Part of a small language model's weights.
Size: width 192, vocabulary 2048.
Architecture: LayerNorm before each block, rotary positions, biases, tied embeddings, attention and MLP in parallel.
Each number is 128 + 24 x the weight over the matrix's rms, rounded and kept within 0 to 255. Layers, rows and columns count from 0.

# layer 8 attention value, 192x192, rms 0.102, rows 43-63, columns 64-127
[[ 91 136 115  93 108 148 105 168 130 128 139 137 101 138 122 124 144 129 125 109 155 136 128 135 141 114 144 156 166 119 167 156  93 126 100 183 123 171 112 127  94 139 136 133 129 125 132 153 158 115 134 135 154 128 122 144  87 120 107 153 112  95 119 139]
 [105 116 157 118 139 110 148 123 150 141 138 104 118 147  96 143 133 110 139 114 160 121 135 146 122 136 148 114 147 116 160 102 171 101 153 153 197  96  88 149 123 155 179  97 107 110 141 128 128 107 115 112 148  97 108  98 171 129 158 111 153 109 134 113]
 [162 137 115 128 108 138 128 103  86 121 137 118 139 116 148 154 150 104 180 126 109 117 161 126 120 162 118 129  98 160 124 132 120 142  87  93 138 161 124 115 109 110 133  93  84 111 132 127 118 123 157  84 116 155  88 129  74 155 118 156 110 104 153 131]
 [127  93 123 116 140 109 141 128 129 128 106 149 154  96 103 140 146 136  96 119 140 117 168 123 120 153 126 161 138 119 144 124 142 127 162 109 160 146 123 103 134 136 145 144  98 129 114 108 113 124 131 120 114 113 107 167 113 112 104 147 111 148 100 139]
 [104 147 104 111 121 170 115 149 161 192 138 133 117  93  86 117 132  94 182 111 112 132  94  82 144 112 134  98  97 116 111 119 143 136 155 101 116 132 143 119 113  68 167 165 170  77 138 136 163 134 142 137 108 152 158 125 125 161 123 102 130 132 144 138]
 [114 119  91 115 106 128 125 120 150 133 122 166 124 128 149 123 127 123 158 124  97 145 140 104 152 157 125 127 100 110 137  57 156 101 124 114 114 139 145 138 121 120 153 114 106 148 112 118 182 111 129 108 108 108 118 116 128 180 120  61 108 121 113 111]
 [166  94 157 126 153 110 117 113 133 132 159 112 122 116 146 137  88 122 119 141 129 107 140 107 151 129 137 126 125 123 124 103 112  96 132  84 113  95 106 128 128 129 135 124 104 149 127 157 156 122 115 118 144 129 119 143 135 131 148 109 121 120 173  98]
 [111 114  81 128  78 136 134 130 127  99 113 127  95 127 153 135 111 135 106 123 153 124 133 114 107 100 136 142 105 133  92 105 101 114 175  95 164 146 132 130 161 164  93 165 145 124 123 160 135 136 144 148 103 122 106 136 154 159  90 124  97 138 142 102]
 [117 154 146 144 127 153 114 134 110 106  99 158 125 114 118 106 115  99  93 134 146  91 168 157 108 112 147 127 130 143 132 127 108 144 138 119 114 105 139 166 133 143 148 126 135 121  90 135 134 119 106 129 140 133 132 135 114 110 128 119 136 103 122 113]
 [110 130 152 133  97 118 102 126 167  82  96 135 145 159 148 146 133 118 115 161 118 118 135 151  97 138 118 123 130 159 124 128 103 126 135  95  81 123 137 110 153 120 155 148 129  96 108 148 130 120 158  96 148 151 126 125 151 149 157 132 142 148 135 158]
 [118 133 107 104 104 100 123  91 154 121 138 130 148 153 130 131 129 132 155 155 138 122 127 136 178 116 130 121 113 118 136 114  98 117 132 107 112 109 129 116 103 121 145 157  90 131 141  80 156 128 128 126  94 112 107 161 117 133  76 183 142 122 148  98]
 [123 122  80 112 152  97 128 116 158 122 130 106 135 107 133 103 129 148 129 134 157  98 104 157 112 206 119 101 103 149 103 150 120 112 156  99 143 160 111 146 154 126 114 152 118 152 160 147 110 119 165 140 121 154 104 134 130 131 169 130 104 134 126 156]
 [168 128 141 122  87 164  90  71 128 108 119 128 132 132 121  93 113 135 127 109  96 149 138 130 137 137 132 131 163 129 102 129 150 146 128  83 121 126 117 172 110 112 153 150  99 162 177 106 148 136 144 148 111 152  90 117 132 123 132 150 129 148 151 103]
 [126 137 130 163 104 130 151 132  85 143 163 118 124 107 102 135 134 125 110 150 166  87 124 134 135 154 134 100 143 117 138  98 150 161  84 145 113 126 127 164 149 110 137 149 106 118  86 120 136 152 149  85  97 108 146 136 108 149 109 119 141 150 138 126]
 [ 88 107 138 171 151 110 157 149 118 114  94 114  92 159 152 122 117  65 131 141 129 127 163 133 126 156 154 119 120 123 133 147 111 117 106 114 142 104 103 139 100 131 118  72  95 132 115 116 119 155  93 145 152 134 151 131 113 118 152 157 156 119 142 139]
 [145 139 104 152 118 107 162 128 110 162 116 138 137  75 151 161 128 143  97 163 158 154 137 137 120 144 117 147 140 127 119 141 110  83 161 143 118 136 133 131 163 119  97 133 101 121 126 112 105 154 127 177 140 143 120  94 137 125 120 103 136 168 175 141]
 [120 121 116  84 138 124 120  85 124 154 106 147 133 118 111 124 117 119 145 107 117 100 158 140 102 165 119 134 145 124 102 150 141 139 148 116 125 118 118 100 109 112 102 111 105 174 136 141 131 153 125 129  56 113 120 153 130 143 116 110 113 131 109 122]
 [117 155 150 136 109 131 131 124 159 166 106 110 123  86 150 163  98 136 107 111 124 158 109 138 175 134 107  92 116  90 157 105 102 105 118 138 116 165 125 112  86 128 122 124 149 127 134 127 128 127 142 160 105 156 110 114 127 104 123 166 155 137 134 175]
 [144 113 136 118 133 147 137  84 179 127 124 111 116 151 114 163 133 119 130 123 113 119 131 134 139 127 136  83 134 156 137 122 119 175 111 125 137 119 129 105 129 149 140  97 141 114 137 114  99 116  79 132 118 104 135 138 144  84 156  89  78 125 111 136]
 [131 116 115 104 128 103 122 133 139 125 132 102 140 121 104 159 118 113 125 121 145 147 113 123 116 119 129 141 133  86 173 155 136 121 127  96 111 104 137 129 100 117 189 139 108 110 152 109 128 129 118 167  97 178 137 157 118 150 124 126 122 138 165 112]
 [114  99 111 172 140 173  99 127 153 166 140 176  97 155 162 161 166 121 123 106 136 154 121 144 150 128 100 115 135 127 148 137 146 149 115 127 117 111 112 117 160 145 152 130 113 132 120 181 172 137 113 112 134 160 102 102 133 116 106  89 116 122 118 174]]
# layer 8 attention output (transposed), 192x192, rms 0.093, rows 43-63, columns 64-127
[[125 124  84 143 162 153 123 153 134  88 128 128 150 151 139 141 136 121 130  98 138 108 127 119  98 130  99 131 113 153 126 146  82 149  97 127 124 111 128 183  86 123 142 112 119 152 129 109 109 138 140  95 120 152 140 100 127  93 112 127 102 167 100 121]
 [186  74 143 129  87 127 105 135  77 111 122 130 144 157 142 134 104 176 123 137 134 131 135 123 121 133 112  87 123 113 142 146  93 148 116 129  94 144 117 118  76 144 129 138 124 156  85 126 166 121 119 164 134 156 101 110 141 161 145 137  82  94 128 129]
 [132 135 155 117 165 115 151 149 149 116 141 116 136 135 137  89  90 130 186 147 121  73  95 111 115 118 153 149 147 125 140  97 115 147 186 104 149 109 159 139 116 158 129 154 132 121 146 151  76 130  82 136 158 136 151 129 159 144 115  91 102 113 117 118]
 [135  94 111 170 153 151 125 110 128 130 134 120 125 143 112 116 143 134 133 156 130 135  99 147  84 106 103  94 103 126 162 131 122 155 116 125 169 140 141 157 161 149 117 160 144 115 157 125 165 124 128  84 123 141 113 121 103 120 138 133 109 124 158 139]
 [169 129 151 115 157 100 121  87 107  76 126 126 134 143 164 118 117 145 135 142 138 109 110 124  93 138 143 147 117 165 141 121 113 112 146 123 102 136 110 138 134 134 108 137  85 185 110 132 135  99 117 125 146 140 136 130 127  87 132 124  98 123 149  98]
 [142  75 116 116 145 148 106 126 130 121 111 139 119 116 132 106 146 147 131 160 151 133 128 123 101  92 152 146 129 101 168  93 103 139 145 142 132 162  94 119 117  91 110 112 118  94 132 128 112 169 101 132 167 137 130 104  91  83 112 112 140 129 129 121]
 [107 128 103 121 130 150 130 201 125 131 107 114 140 143 161  73 155 129  98  96  94 161 135 110 108 129  92 115 109 134  74  96 120 148 154 142 137  96 137 129 122 103 110 138 150 121 101 170 122 130 149  85 107 146 116 105 100 153  95 139 141 114 101 127]
 [114 148 169 150 106 121 118 147 116 137 173  99 123 140 135 100 115  93 110 109 112 151 117 136 122 125 130  85 172 117 150 113  84 118 100 136  99 102 108 105 145 106 135 109 109 128 153 115 137 160 129 113 163 162  99 111 111 118 163 159 115 158 116 139]
 [133  89 105  96  83 118 135 154 136 152 120  93 111 169 125 138 140 135 135 125  89 136 149 126 107 142 100 141 163  97 109 155 152 154 148 125 130 133 162 133 141 147 134 114 161 155 118 119 116 134 125 111 119 149 156 130  95 134 117 150 161 126 148 140]
 [108 125 132 127 154 125 116  94 135 147  85 102 118 119 108 139 123 141 118 119 161 113  97 137 141 162 140 163 120  86 114 126 147 103 163 181 110  89 148 158 144 109 132 136 138 136 126 147 134 137 150 105 104  93 133 128 140 124 114 141 124 100 148 103]
 [167 121 143 135 146 154 138 126 122 145 130 118 137 131 151 110 184 151 160 143 115 138 116 119 168 140 140 121 139 142 142 100 141 140 107 134 152 130 133 134 134 146 117 120 162 165 112 127 124 164  73 147 149 112 152 143 103 135  91 150 101  95 112 126]
 [115 132 140 151 156 170 142 141 113 108 146  98 118 120 131 170 147  51 100 101 112 146 188 176 134  65 152 131 145 126 124 106 133 146 102 159 117 136 146 115 164 178 114 138 137 155 149 117  97 138 126 127 169 149 131 127 100 143 120 128 119 111 113 127]
 [148 165 124 169 125 149 162 132 107 167 140 151 125 115 132 104 136 118 176 133 100  79  83 136 161 142 128 141 107 114 135  96 102 115 134 113 143 148 137 110 151 165 123 114 109 102 144 116 114 132 100 161 132  74 173 151 133 121  71  99 178  94 114 133]
 [145 109 174 105 146 116 131 152 146 125 128 155 114 111 114 109 168 154 116 102 116 162 161 101 108 126 106 131 154 140 155  89 122 146 164 114  98 178  87 166 105 141 120 148 167 144 159 129 127  84 129 147 145 150 105 152 181 122 149 120 100 131 175 116]
 [159 129 146 129 127 147 133  94 162 114 129  96 109 117 134 158 134 156 123 123  78 133  98 116 164 131 116 130  97  83 111 147 139 122 161 109 159 157 148 137 121 112  89 161 134 115 121  93 120 109 113  94  94 162 142 108 129 152 145 137 140 128 120 106]
 [153  79 172 143  94 112 114 150 125 132 158 126 140 106 137 131 131 144 138 116 103 133  91 114 160 155 131 114 142 163  94 146 175 149 178 115 124  87 140 112 187 130 115 127 178  99 101 133 111 137 128 161 101 133 117 144 149 120 123 124 121  70 175  99]
 [136 115 151 144 103 135 156 142 133 108 156 119 118 113 123  97 143 126 166 132 100 124 143 147 129 101 106 130 124 103 123  99 157 153 123 118 128 165 123 114 135  97 133 116  71  93  87 110 166 131 131 190 117 130 130 110  80 113 142 169 118 108 109 131]
 [ 64 152 131 114 144 127 140 139 125  79 135 138 121 154 101 140 134 124 134 132 104  73 122 127 116 113  96 139 150 148 143  98 144 161  96 127 142  87 132 178 153 145 143 136 153 149 188 130 135 121 115  78 107 110 149  91 125 128 105  79 132 127 136  95]
 [ 93 146 153  98 128 124 149 142 164 151 140 168 154 111 137 109 122 114 143 104  92 111 107 172 129 111 150 126 147 118 124 169 119 160 137 102 149 134 150 165 105 163 143 127 186 147 136 175 121 128 144 104  83 119 117  86 131 156 127 136 153 101 125 112]
 [124 124 136 125 129 143 156 116 194 145 114 136 113 144 182 134 142  90 139 127 111  88 128 111 122 164 128 131 107 184  88 100 143 119  99 148 127 136  88  99 116 101 168 122 188 145 130 136 146 124 134 101 117 125 120 106 121 100 111 158 113 133 132  97]
 [129 135 125  74 152 116 112 146 147 119 152 100 160 146 122 118  97 138 124  93 122 137 112 117 128  97 113 111 112 132 126  94 139 146 141 118 159 130  72 119  95  92 142 102 128 114 130 107 148 105 114 134 155 111  90 132 116 157 128 170 132  80 135  99]]
# layer 8 attention query, 192x192, rms 0.102, rows 64-67, columns 64-127
[[132 115 140 151 122 144 110 114 112 129 144 139 135 122 107 128 117 149 118 154 125 100 121 155 129 177 127 148 124 104 140 113 147 151 126 158 127 169 116 145 132 154 135 111 138 139 100 155 132 139 131 138 109 130 106 114 131 121 140 116 140 152 137 110]
 [140 102 124 140 144 149 102 132 134 134 102 114 140  91 110 111 143 103 134 136  94 110 109 143 144 137 116 108 119 104 124 125 157 119 111 128 106 120 136 145 144 134 117 117 139  95 113 112 156 157 133 135 113 127 157 126 149 126 138 142 126  89 107 130]
 [126 153 114 164 130 136 151 125 156 114  72 129 134 107 105  94 137  93 103 113 186  94 158 116 121  87 144 112 113 158 131 128 136  96 104 100 128  57 101 108 101 144  82 142 131 142 139 137 163 141 120 105 162 149  90 140 134 113 115 138 115 136 146 130]
 [120 113 126 145 139 136 140  87 123 131 135 110 115 146 137 140 100 130 152 105 133 117 137 136 143 121 141 129 112 167 129 133 109 111 154 124 150 131 128 114 105 135 128 166 124 145 129  99 114 125 121 108 142 113 129 165 134 131 146  91 137 104 164 151]]
# layer 8 attention key, 192x192, rms 0.102, rows 64-66, columns 64-127
[[123 129  99 119 118 111 124 126 113 143 142 125 106 127 137 121 137 124 127 101 130 133 106 120 119  95 141 121 135 146 122 145 113 116 147 126 117 134 123 118 113 114 111 101 132 140 108 125 118 100 120 119 133  81 129 126 111 112 148 148  94 134 114 110]
 [109 132 160  99 126 165 131 132 173 143 101  95 131 100 115  79 147 114 110 125 157 132  99 160 138 147 131 150 125 134 144 131 114 130 140 124 157  88 137 105 122 128 123 137 148  89 162 136 127 123 121 155 130  94 148 115 126 118 132 141 141 138 120 147]
 [144 169 146  76 119 155 158 138 129 154 130  93 141 165 143 135 124 123  80 134 119 119 108 125 139 130 136 124 178 104 177 148 111 137 110 163  71 100 118 115 140 148 140  87 109 125 132 105 122 130 154 114 117 108 116  90 172 136  89 164 130 130  95 100]]